Part of a small language model's weights: 8 layers.
Each number is 500 + 25 x the weight over its row's rms, rounded and kept within 0 to 999. Layers, rows and columns count from 0. Numbers have three digits each. The size before them is the row's rms in percent of the matrix's.

# q: layer 3 attention query, 256x256, rms 0.116, rows 66-118, columns 128-255
# k: layer 3 attention key, 256x256, rms 0.118, rows 66-117, columns 128-255
q66 098:521534498508477485496504474527515500487511492504529528495494540460549491501501518485483493503476452505511492496502498513508485496510500509506478495489543524533516523514545540494487523508468519580536467537525519519481475477506500500530540497496537484558453506547492496483509532495512482516532476530516472498498497503516502552497517535447521497479495493504504494536556427499471506493496
k66 090:507444494477499486485526499519469503497513505500469505510490515531499565529483496475538513510523507498502496484458502494538538478459453528508516516527491479477493441523485503524469462465505503506547523531522502485486509527489512515476487477480480480524497507508496515496509460467524475477505498510477489507478497465529528501546520484476492499520441508517525437453465477523525504519483
q67 093:501495458499486476501496469554460487509535475519519480468518512503529500515507469467459543494539476506502492500455488511492506485533517531482485513534543494509520444507503536497491517494506453500466506469471521495493483508480524508484519550468488557480533493494502520477518507492530507455448544507468505464500503470504450518529522510483525492475475474514516479498516475481527531456486
k67 079:508556541503451479513502488490533492498493541479516532451500487493471462472483525481490485503490501523507556488490484483533534542520495490490535427514504494500473551548490487504547536487497538529514505528511466497503513519507507526455509466490519527522458511469493478490482532489519486552515489453438525491459528495474484485518499517478485521556508529477544500491491527505507498520545
q68 098:525487518518509494482484478501461472492500530511488517484493515507530483492465531534499509500499466501529459478538490505533500495508535513499573487491531516465518485482527540496504490472517498545458507542533503534494469495499493560494512515491495462498510469506514501505505523519515436505518473527483472507504537506552476471508503525493525523498519496502446532503530487480520475482494
k68 085:520512477443479477528496467520468509500495482539502511498494510509487478523472490483449442502503479537486503486451518463461493504469491479524514502516467516542486472543502515511506459504508469499532515531499503532519506544512517475462569504475575480490490547523503493473456462487491477525464472517506486489522485508504494536521500455487483479502436524548526478451451486510467537508488
q69 099:464510549529517500459466514485468488466469529475524480552525521490463503490485494501484463490523490535502525502542502491497490516497500521518534504505521459426513519488498512447505498489455506471520483495492490520497492519489589560502501550474474481477490527475537453533490535500475501529482461495479518509500504498459489490548496518522492495497524478456474536475507490513494524472552
k69 088:475495500494465540496512535472480514538525491497473467464454488513500539477495489465486476488521501507478459491505526493526475478480512526489505511476477519485510469491485494481542528533497490504471525508495517481517483474493531495475508494495513463473473467490500505530455486577514484485453483501519535493492511511505533473441470486530512449540485452534513527550525506460457481516529
q70 103:561491514505472482502483475486531532495503492506488532511517519532486498540476529550493475540511517477459488550504493473526513476488505508530484486511483478522523483482522468525549532503564497511523480518477527517530522523542521452460549496496548470537495506502511484505512474520521465536477519491522506486450534471521447505511508524551505528496483507497529503525514475556445474528512
k70 099:506512497533517559472478492493516503504503502498494504507538506442521499529469503523530526521519530524457496502488480509495504506512486478452499491498553521518500500488522500475476493481454492519497493528473514500490490485524484493513546485518501529464523467555531471433490504535479547500507482491526488481504516521479491467456507447518489517482525533504479523518530529499493507518533
q71 096:482456511544458528510481508496564521481460489497464494496493465497509478415480531501511493474522538507525526467514529556535508505464459443449466472487460525507487511472505487500483496478456502494503529473511492490474515506523498454482498478495502476460493510495498524526482504512463505500492522484483545548504520498502484519474475492483497476484512482502510507506485498481475478504513
k71 100:521497496487572483487490492452485466518517470526485507518525503530486519477505466455487463552478445478506483502481478470507495512503568499509501514508535427459514493408488534484523487456499503516497500462469496478545490532521480524496524529532493509495541497569466506529509511542515500522475502519513495482518467486490505505456521534486480522461465515499541508514496485500510491490520
q72 110:491555476503502504497493546498502523508507476454488509518505473478538485486535509522502477468496499530464473519501494514484454539490518473501463482495450496472514503469490500525480466526518518453516544515457487532511487521507482472509476506561469504507484512509506477503511528501451519490513450512527533477483499500541470473508432482515505472479521525504495552516475509485511423510528
k72 102:519485465494505506429546510470468507474523497544504482487497555520452521487508512475560521485510478509519562474529532490498550525491512527562491516463482488521502469517469492525503505478500471508470515464469476456431488504486495513477477510429502486495498494543542524463481526490509504450517451523484474500484518479502514500472518477497492515491492531498513519447511484432460517502487
q73 095:474502507499492496472489497499464516511489488551493472546530555522502490510514507498503470521502465502560482470520527493507501483531520485491482470539524561509529518491523517517520496498535539528491502486515470516499551546529477533455554509500558485529455475474471527514506500510498459517505468504512479519500514536516526494499501492465533518520480459484547474480507459495462544517526
k73 090:520482541534505487476520542485565511510474494480505517521513461465489520516502500541531481524502480527477495464485511462518503501526512520459482503476529506493499487479493529538464525452477486539498506495473502500504509511509461541505517516461479486532541478478510475514548514518495444514518504539494514447495494525492473509552530538479498474484521525516501538476473469516532495518466
q74 094:490511481492469515540510486490477437518479485495498520475520490508545520494455481524526492517518468519523472459486496510520498491492504496515461497515480430494510484509491534543535495522518485486547503422522496520552534486464512488477491466473526529489513527524470493545477488504535500507528515522489490480496465511501436535486471451536538504475493472475457472485491510468491473489512
k74 090:520506470502525486437467477552544508496513493457521500503478499507518487485483522520464471491488509508484498483458493549472476490520513499473525496492517515520505511478504517503518513477500521540484487520486513529542516535461550501442485510481531491512468501470471495485504499515519480483454519470497525540532507482479482517473524546488470576498507488558561485500488523494510462487515
q75 103:499507537508495511519490525473571522501514531481530472499476514509521463468526494513504533495502496476526507502455497499484522537496498467523490456532482514529481506530516518540528515502473480504544473477468522469500533494495485458495509462480474484523538510476485497504515494513463530512492518492484528461538525554466485512521507525523513474498469486497503556453447516484479506517508
k75 096:503497511486507490484487528535493510482496480510520519524482470512513522508512494507471496462499494506478514539511449504531475530487564528470495496554505483529490439532490492481509506498508513489508476488478522531533501502433520503511469506522513503479499462519468526535530510509522436493466551487478490503505490443467513526449520467495487460539490515478523523479499514504517485530534
q76 098:518546532488499453485474521502490508498522488554466495538512514519472497520485557510509455456529505499525512523529471461473511475476522485473543531505508557508467509486517464508473471493540467476517441511536488523466490526501520522511537554511472472520485527471521494529548526460454497521525475503508499510474526537514530489511528518519509487539510521490499516457483475499533507493525
k76 091:508506535492460512462558508508468536479521479524509499466503519505483471491516499503504460510456449483549565525491547503459542478505528535506485515525500508516491477512464536497534486500506506497523486500463516459467484506529529543497476482495551502479511455523490504526490471531514488454514494489468475484503504511513506544482520500485500503445514488477484505496505491494513516526491
q77 102:522494515522495548491462491491526477561522539523529465513547515507511446466517475488501539521511505519521549537507500495515536520512486507502480500564524534502524516519503563539477477569490507518472506493503483519496484490505485501494478483490544509530529452504544502496480492585542474483478525546476503510529486512506521529522537496479498494530427501480485507473553520507480502539522
k77 098:487531501508507542482477497515483495503514491450514514479471476503488518490470506516496525485501492491516489514508467533486509497471522515553529474501523488465536476471440576484460460492476473513463514483500510509518500489475471465549489530484500548502484531553507499510523504447459466477500478523520512520482485499523468482478514495532487562494543494507512431505478506546531497490498
q78 084:486483494514501509477498501515528481518500501486541549458526491468517485483515509477488466521471506441474501494527505488491460477480472564469541526479514482482457498483516528460456497509525467464516567487476497524513469488502491457508475511510509536470489495507528483513488497483479468471515529479497512535503477490492506463504504483515512499510502495522523515498464519514476506518501
k78 094:523517533501488491502503508508475505497543486539449506474483493509519490528477495522485489473509522521509536478510539514487510504488504474484502488485546448455516451535539505476539507491469506453504537498454505521459539491496534492455494526495436445488467508499544522548491465505521514525465487438531511495472574496485469512537470513527515497534515481505548485522493461493494523507523
q79 090:487500516481512521510528507462466488480497508433513512479505476482474465476534525534475460529492501547529514497479493529515523483530500489518501497508505506484521484541490547495529496485526484509520529511506507478471501500496552446534495504517407457485489542486495438493492538494451474506530458466507532501465473488544532521454511496476487463479474493495492535491507547468508501523444
k79 089:488479463495498487484486487435485490481494475552463456507482507504558534496549518493483493471491508483500498516503545511470444508514540463515534543512494520529508501473490543527427505494511496489524506488532482501524512514497478481534460454512494486522498533535510491516476506501507448479460543490492499459502491499510547520484479494483528481481484523504495447513524494498448523480474
q80 095:495500485486428470491514500506467504460495506470469517504456485487515498502518499511494472494522494549514500484457518484500458524526548535499517516499508516505502568513520497548427552427475507508480524469542484511515513440491474494521481484486481528492495535491546473468494484512501522486465540483455465472502510508547539477483478519506519494478513449506429483490503446510494504508482
k80 092:502502508521510500485506474494488517523503533505532471509492483494500515514499452487459481503475524490500497529475506535533552510491427490476498491485521469489503457505440486524509488516488507508501509504507529478531450550489529493529491501526491474524487534527516518435493513515533477488494542503488469524488468528528525548492483516496529512469477526486543492480539480500506521513476
q81 090:479483484501504499524518496495477510505513471523509520504542526484477507520497476522495460482532466534522491525448519492515490538492517464523517503479497486542487505521531478510513503533477502499488495504495472514454526506492526524485512480543497458519509466473525508505496494526483485522539515508465501517492538497492489486506456499511475503521541488520511507516519535481498472463514
k81 094:581501515492514488460470516500524514517548483480559472500519494525556493509506507503488502478460536537495513486526487541487528463530509518537526479501502491505482484496478483526465478462514517433500517463487480489506472532488491582491508502511537492493532501498492487500502532491516529492469502489487516497494469495531488526474456469495488485497467514523450482491519489492452518517497
q82 098:496517506489553520511498492490528494493505519502480507517469550493482513490486502482513523488469516523515524460491510507543468450539525515466465471505503524548503511480484536498494524539505532522559505481541496528487535514507520492450532500507541533461516513536475499532511495520497583491478519494482503516533508502502531540452521489469500461542500502480512506525478541532513486525494
k82 088:491529480523435465470523491549500522507507520488543496497489469483506481566482503499504508457493527503471468492515560496471549501487487537475492540463482531457504493521507497528498514533497490500484508543450497520508511529503492486467484492525506496493463490455478540491503507502501506503485491494486510453493500498492524492525537495547529508498497539503506504463516461521527463473500
q83 101:481481492504504487428486548485521499496506549504480473515512505525503506502490488487487511495483471486524456522484504507477490494462535496521547499474504499503508470470477476497533471501517502506540528512458518495526465529524485545455525488492465468478495475514513520496484477506507529463530471495520480529457530484512533509513491495547516459511469499492432512516497491458517536484491
k83 103:496517490509537534587501514454497503470544500453532494507506505478523469547488494472513474540494509506458542501562508481476525535540512476487512521508502491469513509500483499487482471445535477511511480472458478495498469487503514513496478511531508504515514509510518464505494447523486491482510467532484502487500513488483511476507484488498483524491516452538553468499516510496512495485535
q84 098:510510524482544484507522540503560496544518534481492501481541496514518460496511523505509492462471558503469499524520448489502522479461496442496509540491515525511487465490492509533526504523493508533475512475511479509486480489514485471438520498524492507504502510527519512470477496513520512544497487526537474480493546484492506496538482504463511475485486484467519540466541492439505477491509
k84 096:472466507531496485494487486489478523439522491502527503488532512525518540501478479481549452461524455537514529513466486554467506483484475498533475477551517493531475484525466484490494510517507494523464471538522499516497477521463477518502469470515493480487490472494564520509484508490475561472537481517437522483481505477528519521501506490525503524539534551490541521502493515496510537461506
q85 098:539504469531526491498465485484524461503530437532516507514507496483508527518480512496533478514519478473467537504487484533497473519492499508483510498497504493504477538514494476519410534487523553488490500500479507508516473492482528506512494523494510526494480493539490529453498539505518518490504482554470522481496488486500485488541490579481496497525511554488504538479497485484490485462534
k85 102:472530462481449519496500487519485514503520525499492481498467520514501495509497494513501501475506543530461479500519530523491487469490494542504500470503459492485487489472503503470522482535461530484528498483495483461454524471519533547518549500510516477526536475482502456502490475526529494512550553421507506493479487447465521478479552528469495504507515486529504483495509493490498477491470
q86 095:493543500497506552516500509507511515497519463481540541579493465507457511493497523496531479509505532554488519526486498507482509470502497514518474483486484422480483468453529536554495517583492500511500499476476548472522487500505529486521485480510517513464497512487515510511508549541522499519475515514467518500510490498500492506513462487535463528511494517480504484528493499508479499531460
k86 094:493498448491504499465466550478522466546487520525497494509524499481512465484466469457514499531478508508522487495469505464492468517506537481455522513506502510526503487510495562484497496537449475540524506513538484486482480460497473469479470480493483487520459499480533536504487538486459468451494510510504516486492545547489503515494486493449519482491500510504509520500538481505524569473474
q87 093:472508533507526516519481472470528478492507483508476494512546503498513486516472506455499474517465523486503513486492493483512493495503445526466480476476477505494505484532464483499488494478463540510538543512528477478522496492507534528475465501487475488477502541544525532470497525464472498467521535506501468517517481510517527524497490498472519540478517500509479478514483470487491462521485
k87 097:451458510508532506486482517520494468471490480538502471522484543544544464503518451519514494509476528530494525507480531552461518507508517526488477506499499530514480479471489474570494546517454503499500472475471501521471509529483481479487422519550489482502473507461500476471497472479511517533510515473515500511463505489489473454516503487492553558566546492501479475505527483484549505496539
q88 095:523483513511493500545491501494555528501454515513516534484462488496496453543453517507531484501489460489518469485499527452505453468482476497465502493479502509495533537510513512520503523467502508491464490551522509485507488547548537528454495566501511493523507432546507473507481483488484448470487500466527487494470496460452460503501486528515494479526494518543548477468537469496490495534509
k88 097:501499488530495469519487501488454519523431545505505536515489490535507506492546508508498519474493483513514522416500437507511564489517492491504445502517549507460455497534497536480466510509496550508501521467493505517506495489480492532478504472513517538522509493512509489475500477495482520470506510503486487507492499523490469463515482466514540533448490495498507492478512488478506526483486
q89 093:503558501489513480522484503481455481492540547540480489485478501489486500488482505522498516488447478518528566504489525498494537474525494494470458508487447484545509491534487487502512484514490481510495490483530545516521496494473513492470497518491482468497501503536484521513512482504499467520475518458482454518506486469484549525512508531471528539516496522518485514510511488523452517506489
k89 098:480469466500518529520496513484506521537507510485490489527523505496516450544460490481480455526513510476502522557519475514474455493477529496489512514505520485523506520498532487476517541541510506513497455524457519499471494506465475490497508485548500521473524520501521479480517529461547486524489465497490542526519501505510472467425472498499510510507503468514471492571476492501541510488538
q90 094:509522510530514469500501519510490516540461488524487501499549511490493482501478480452501470503506551486493506490493478529513497506524498482468552513470487484523472490479513527449496479520488486487443486479487493461520518513485541473502465477515515534475492481523498500537519522461568502517505533553511469514482471484460488493481499456461514537549483484480474527539501491481506511557536
k90 091:525483525473526499510521497485516480491431458530553527464489521519472463479520521515495451534477497510501481542463517496489477508488514503554469432457473526484455500482445519518505537478507466486536507495528503494486519468519525516475489480461478468476477487433506522517498497500475534500468477481494531471508544523488542503505519495517580521493461536527538502507495502486500424509509
q91 093:524533514476520485511498501511476474507468507503446516523474496472494519475475466502507479529509536543478503523517514503480484507532513524460509570473499500525473509494480547500498524450481497521500492485488522506539522511491447517462494533423499524496503525505513479519504533512509493478467496450500499470536517476509503483482507520498557485492531489516482499544479518484501507486468
k91 095:542480437517464500557498491517512517484491545486481507495492467494454544530495497516521455498506533464479514472487531561503529517526508524464523498478517515483471498489465510456524519502546530471501510518532482499481474456455516478554517470474537470503447460460497519477472551458469489467537517500465541534464487544494510518488493520528494509534472525472466511529492478524502498516490
q92 094:514479509468501504511521520556509494541508501519496487481519512522510552489480485453556509502457484532526492552491486497507480549522521490543508504486491480487511472501484505485477485488472498510483525446495484490511497516511464505505480486510484545565485530479549479500513454503505529480505478490539511536476532511473498500526473491486533553487561479488509494477502497540527475514524
k92 097:492511544482523483521544521517469530483511531513532516515512446541457481527477528523490486465527507502503512481485475486499500474509521503499513497503549511520547541537501528469524480498529535510432505516461494476520460540507511536510502492483497500514504504474486497492467513484483534493501491531498505474516507527498542516528500504487500500471507497549516571526464508499496533453473
q93 093:495494477500496486504493519519491472478489483488494496514490523488503479508551495492477514507517511494467494502512478516447476492477496477511465520457500467487446489513501491525482539518468496481475491529486552471475509495459549517517541517523491508509512495514480503532518476523507537538499508495444508533466500470514486550473498494503537491530472552497527461525507503497501484502509
k93 095:481489549525520454472481468496537526543492488479542511465462497480542485518437516486521506502547483541518533528475504512531529513502541523487497506491452486474484530467532518503527516521486488528497521486510447492484467516481493472489485466525492480498512503500476526475482474545489499507544543512521474527505464542520502503471475488533472525481519513481477488523518500482499473466499
q94 094:505488486510487515515498476482485539485500526479526503526553517506494521503528504515504509500537580463489489463515523511477527529456477467496466504439497506490482496486535532526432500518537480472486523485493452521501480494456503507525503488494504497525518528505479499491523495520465488527472473488526505498537496468491520464485516459538497498503465512493471505477488478462479487488533
k94 097:526499495499499531507537498479476464496469487510444485471497529489502556463522504502463556527510498499523536485477479475509521521455498491546486493486529482505535508499500460498488495494485468494493460485518481466469479469491517472506468519498479492501490560497521509525476481554504507442513501528491511478471515473479546469559514467463476480486449510509485518491505500499469508495520
q95 098:517514490538535494517484504528485499454501452510493501459512492487467464473499529457498512510456498549496521476485526512532473493504492506505514461453501547471497496487492516478490509473516475429512531525470527517546504489525461475465482518535503499472503531488509530499511463517509464506529565502517551515512469495467509504520497494497468468486504510538489527513513525492519447460462
k95 093:530518509462476476490476507489533504506499502473519532497485552465511525499555492521485445517541531494525449504494514511523488525487527442488563507497504479467497486471499467506476461505501469491491489485445470548475529495477545525490511455523494514511486518481463493478539547513503543524496479471496470491476520496479511504465480503491521488533458495492513508511488475478533539481506
q96 102:485529541502534520499537520437528531499441510441500486444468467492498461524505483515504504487455443535461510530538522509480542494476531484488498500555485498513501470481479512551463504467476507467501439500508514545517489531500463520466500533529498505514513519502477479484500537505527516540531536518523493493505527521482484460476471502520478539451531495488438526486492489521493499472499
k96 090:473511526509469496530493495526493500507502480450509526509441493478530509499456494475468421496467517476505521486493500502521481481510445492499508467470509495512502512483547491469490508514504509531473531485503515524511529465488515480535531473489514448470530523478508544491491490510450492512507513449500481467481511533549487529476498490505498461482504508550482490493486520521484481479513
q97 103:499489472476499459507496456517526530473517481486518499504516511475499463468543505494482535470450505526506489539490457528468527454507528494555495469475530488481492501506448485534484484499508469515478483442528515485480455507492521437468503490497485526465499500535515495464535509506490506481540514503528501503506463495505486491556449525525502505472519500547465473549501488503530501494512
k97 085:500477525486502499500505513509499518519478510515494518484556511484466484511472514502478458523512498495471477521516495481501505522510512475488501509475527486478521510431486479480522491510492554494483525497471532526486493519453503508473535536487476504464457547475521500475503544504466521518455518505442493424532537498531534489493500510517488476513496515495435530502508521486495555510440
q98 091:498504485523451480513512500436541516488480475500515534506515504487499489482471476517515461548477456525500523567471464498506462526537504499517550517512529470521503463523486481503512518484547520485489475499497515494501484472531479493519530555493540517525511507552482500451506499512508487547503494466471494483485491488507459516460485554505484536476489457522541535525491498521510486494470
k98 090:516482503541476533516517499503495486481477472479588497528535502482479527507464534517530511457480503485475489507484495521492541468483476531491520483498513532487527533505548497534458501530493495499502517487488502572457534470494534520534510465492458474530444472511517481490472477494496533511522524524472472476481491489526484493499525529506507514556541500521502510498515485538538466509478
q99 095:522479506493520524544522491507524505510502498486461500487466495541459524505468497515479542490493496469474478517552551558518522454467535518506506489552421506522499535490468520518518533521471527468483494553492487500485482513504504497481499499489482484493550516549474446457506547508545510529528488516481540491513508521464456491507497532510480511509488499493458473499508525488517500537471
k99 090:496495525502485475495518471519499504539458494510525530443522477485504480487511489490529474453516514566545517470525494511519472494506521494460441450494522528471519492494518482496518524495509476549514486512557479501478469458474498496504479508510518503479469500498520506505509522489509498477523527490471430496498497485465470498471481494524489554483489516486505473526506488506495458453512
q100 097:519494519507499494499486469510493489478517521459477513490493537515502496522514500493514514520510518444509460491504531544505533490496520464547509512517519510550548491465507542490549502531571539466508488457479514463480472506512492470492519520460537500500526469489500528534519508538554470490489482505535491543485492481564480486505521560503478523506480490536505479475479511472504480513532
k100 092:514494519533462503478516517499511465463451518487478482481475495506492489537506534495501504468505485509477505484522528466533525492511533510488473487454497524487481511515507487496483511455492496514479520507513514539464487511504507480480502501522443503528506499498482469474488440497483500490495479464515492455508491495501447472494478551471499508517506547497522514458454478581548522538511
q101 110:522536483500515512475505463504491476538498461517556486523518484487504520531533495524454534534485524504502469513441496551473499479489500543493505537471522507535539462535520493521506514526539494492482450523534532492481529482502516508487481481520438483461503506476507506486516483501467494508526520519502483503534541511510507477481526539462492500448498463493521489513493466481533518482520
k101 099:504491497522490513468504531534510480475533491531496541513502444489479515520492476505523537500510489463512463476502489530488489524443538503558461486503536508480489483528529471509500507460488510507513472539482505480493510500461472480509476486494507512510482500537535483475481509488478509482519502538523558523508469489507578467507535424501459497484464466496493505434471480475456504474508
q102 120:462523513486524494523532529457512546522432481461476546510489525461480522462501512491519491500481494548514532475464451470505491528518498503513487499510481443494482481557479533515541488551460523524510518508499430530483521506489488497468449488465502508509500483476518451510498522537495514501516486478544526501478503503464519492491488461530497490510493512460464482501517549499508500493459
k102 108:512478495503504509451476534489501439482519522469560411486484467491464525511485499536502472460517508526483506507512509480479491508495502451513519496477453541510494466493498445505492516498467492525483528485511503530513436486496497463483468486521488551505521497507482508545452547505489482450477544547531511462457510522531500535543451538488523497511432463498472534496500526513514494484507
q103 101:465468538516510501501510513505487484472491505523505477476496487471493515517481536494534533505527521485490503492523526480522539524516529497498446521448533503509488524500543480482501526501498484456505523508489477471502507439481501489538503500475504492524495525438514507481526520469472514540533508521530501509444541502521513536517518482512473492530532523488507548475539467507500502441476
k103 106:480505507470451482512491516499450494468494524508484503495484522529495524446503532498451500448522461529522464526505455519500531487480493511538518530500471463489525505528473471471549521517498459504528515534482528505549474542524556513508496545575503484482492493531515544503526513505531483477484498476486570493495491481481508530487472485478523484493488468491514486521446490487490546490516
q104 094:505516476474529485446512499505495487507461472537550470469535488483536465493498522496470477482511486502495458519469466504475480499492501517504525502523515473524486459486531472492520522517497498481491537535446497513521504463493527500508514518495478501532492465455535506545499509528506522494514549532530455463515528482485484454494508462489537508479523482486496445483506507546502522472452
k104 096:514485532486465497494460473477473492461516466510525452509493503502487465543515509472548473473492506500526486514492500487497538520516559539531521496445473475465515503500488503509470500531434492534516507545474497496456450493489509478487468500485477530501487478529526504489491523500499515512463489528461493491512498465549507476515450477467501505525494500452515501473492456483468525490456
q105 098:478524471452532482536531491488508514532496499501502526445493519527496510452534524497516470454480467529488554534499531492535519529497488504499470526558444501460501498515482457500527515507492512490495529550496463523540538477505504529480468502473522483467466514499467515478455489476516538520481474476512499465472483500478505503483496461524580484498500554467507476505507509484488471504512
k105 108:513480507540494515534499499506527510477473494477513481510565461498529452483463507511480498543475513555478539474501451527496506497511540529478476473450531503499496512520505511526476474492509551533506492491487472518528468518475485492496505452483501499504553496482494460507537465520498499527490470493468468530500494514496488448491478525488514538536496448522475539503528507487503502517524
q106 104:518499504449493541505494483443525493493489528498509525459493533492496554450461536488474481493485511479489514470483543543485519464515555508484486496511496476517513531486506512497493505498496526557484516516506498542469503522510477488489515511505503527511456514523519499504490510507499525488478472480469526480475496510496479517529483442525486507510497511510442481490498508497497454482553
k106 100:459541445509544457496526519441508504482490521550519483491481471516512518510501513518552509473516492478477496505546499496537519468439441512513533459507515530500504495509491495444515503507511470485477477523516514540520517464495515535488476482538504471479491511489510488511465513511519474513506512524538513480459474494529513468464503523478487466479487465486479470483481522496508500489456
q107 100:496525529523480502477487515511479507505492476519527478448513489504505495475454500499518427476490501493491493485456494514481508533501494487498486461498489502509517444550487525519463536499515478516487499482501506483485531470459504493498488477522475491490465533527544495542459529510505526504485502455468504508525503510481513486489516505522492529489507466480460479494484519499526464519466
k107 089:508488506539499534457521459484458504497493502491501459497488508512445529518513543471525528501452468501498499512492454495495524489521496500471484529457505510480499544494499504542496483527487501497482480496504480474474469521538503491482481511529494562501488503531489507498490488492499484496516494567488541523498505476465520473483526499517482476506531510502525535442500528496506447496479
q108 094:531461472482495479454491520475480494496503516561482524491530528531477490502494534491488473508522511471469511522466517501456519499510493547499461543518464471521483550527497496503550503521487496531517501508526533478510536498530498511523503453488546543491519497539518500483514524512529497484498465507533503492487514487539522521490502525482509473531502521538495537527447480509526497510514
k108 099:495481503519524513506461535489529457539483505500512513495503498482492535511448496496515485492538475501465515501502475519496520523483527502466495490499560553526502506493516492517526524462500536495501537547472518540534504480478540478526508527508473487544506535454487524474460500495489519489538494469495488495478487512508489470514526519516485516480468520544414522475512556543519477498451
q109 097:495524502491515506517515499512530488527457482516517544489561498458522519506491527509482495473517531479465471489497475521435449558533497459438486464493556530524447449473533504554467503504501500470471501510482491479556484506520504503487506445466501492477492515491521509515511544517465521535526479502515454468514489520524516501481457457480502517508492529517461550502510531540498501498495
k109 098:555492472465491481508524504495533513487513506487499446516492487470517518486508522493537497470489548470514523495445496457483536487472468506553502484452475515481494516441471528467516505492493449502511449468515459530512484492468536476500489466511478475508503459505475466492489515472527530510488519527507522495472488493542521555487504484501455509495514490519531505497473454520477478547519
q110 094:494540489524512435507476495504488478515525509488521526510465513466542457521506491467517494496544481515492461565484505497496531454496495481541510506519493497471520489571512508516485502493506529487506486512492486522515485482488553513486527535502489513521515499491482517464508490524513480489452543532494463481471497498517510507538498530432495481476458497508532490466533460516458508496489
k110 098:479482506543537491497438515540468520492501529470537517480541566471466493492480476519452515524508472454491498463486500511498407525507487484471524506461492535524432517492506510522488503522490524463488491480530503536468468471498466501537516496510538502501527491457507501523494493522493499434517482507506500509512485525510486497496510498543505532468543487518503475530517508484547543449522
q111 096:558498507497502512537478552514514497512447464512520470501484500482522521500462463468485513486499491450484540489456472505497508475506498499538493488514500541485509531490427503468477523517521510506477509499494490476494461536535516482480495510494532539484481483513486515507503494489528513527531491435509501522517449506517425517470488473521501510562537528489475492506512533475503477489492
k111 094:539487524511495524472528509483547530467527508487497523453518513507460540510517523539492533475455520528500469499530471472494481520503481530470485496481513498485519486484497561522547509525508515520479477480501554549508506487490544484481510459474489471483523494501507523485394510499519507496515478480489549525519513502477526492542499499529525506485498503482512494486493527459498478502486
q112 105:459480501497504502510531497446470485496462489462577492489522470516500529503484507494533518526489478454527506496562502510486532531484484513461522496482484516504513464470484528553533499498494477518515508503528501522484487488494542561490456477516521490530505506467489469497519476494496483483496479479486458484504511488503559466500512559500516514525528480501489542474521461565468547497538
k112 099:527513478529521487483478510541500483516533444511498530499535519480504494476534545483478519505503500540491464533526482456470475497523510481493498482514525520491506503527504463480542508496516497530549471501521448503527537507514487508497523452502518483519478476497492499496555458524511530469493526511549528508511540461529487474446485483512496500508516473511514519504475512513482510515496
q113 091:516514517469511477468523482516494481491531522556528517463496518493552498486498525480458489539509498540504521495467504476522490501516465507512430478484489490502495532500512495481430537543495475458488525496489462438528494512488477534491490512442498534476508523530464544507524466500506500497503496503480534469520541457512478522498487475457504519498478504513526518504502498488483520466493
k113 093:500526453511498524508512527519539485481531520487496466460494503547493509492481537516528499503511542501461525506506538495500501525459564524522517511490488506523514513505493490555492484544514494496467443491542517532520533518501522494497479515497489510473513531449483486519498472482506512543561516536500458483470511505466469447488553540468503515514494500457465473525492507505509524538512
q114 091:472484512480509495510514532479498511463508512530499489495460506490495528461498527473516451511479511530512544500505499474479466520561510545425496456452500502530466545462506480530460497497516513456504510525516489493478507459462481499516480458541452482518515520539486470480505495533505530514466473431509500494498463516500478494486475492528494498517512512520478498524487521499496499469507
k114 112:521513495501486518517498512551502493513487475498496500522534470510515482566533507499478508488506501508491505540501520505422518547494481511547507485493494494491530487520511499499524496530470500484516484475476492512465480504486582511482475489495509477494479514503540549497488503459541510505466518474464450506509518441483530468492495498482477490505519493511481482463481444480443483528480
q115 093:567505480519522545480523492478466525491508511494524499482456528485486518533503510515489524533538495500491474517512516520455473474540522498540532497516497504489490534504520488494494478478507513485515505516478517523508517423504516522510547527469494490472511446485504505480541468438515486473492519518502500512490488474535481534495517484492480524476488489529519514534518514495512493513469
k115 088:503483511490520477532536497503472553495510511490526476503517493471549526536520528527534472472521465502479491508494457438532440515517479484503452470514531503463492505504504522505506515489518492498465476510552514503524494484484512517453483500496475469487481503548456494491506487501488523521480514536509471481452497466484524527504522522493492468522481541505509501506550501505512564483513
q116 090:493485504482469566519476490488486510460520495479452522541441515536516511515525501467467506479464520491500488503452433468457498484518443520506505505510521479517477484525479540479489507528504554489477454486490551511474541482471487486503533553481496510445482486531517503512508512501555482527505498498527460502557474501498485504498495500534481482469479495425511531495478511527521524496492
k116 094:512532541465493540482526455512492510483491502472462495510451482426505522499475482502497514584516552488498539511489489517519453479491504507509452519518512514504498470510491504536486502505508484519496527519518487521470549496514506471440494472523479457513491554468516487501502494539471482475488548466499543487486512505467534465530513473481493538451517488516463505530499505489470491505537
q117 095:487544489500518517525490523467485494525463488490506465477485471467465516532481570501497511497500496489489522485513520456492486462456479525504491516527516476524483498518502528533492528550528478521508515498478519504517509506497497546479464523512467476470520461483496514512530491449499498473484485491470508483521492503508502501473463496521508491470533568490481450535498502506514498476521
k117 093:540507487512538469529504498513501535508506486457519493480505501477524488469483500520512483517479501526476497466534500507533481522499476517540488504464496537457505507490512475471518531515483535521531501527528495479493509517495482509517513525503507483504461534504497478486514474510491532503480474491482491542471482497445478487527483456496474519538475541500503530473518498479504479443475
q118 096:464487522487496497541500495519491462484521528445504534489487531506460518481520498531495484509504527492506499493476498526546487515495490496468509498511490535527460530490492499489537479500479528458482509497475524502526527513474491519527447472471472504476520517447517511485504516490488494461495537523542498486485502529503500487542467482451463434484524493515528501472462457507515512493519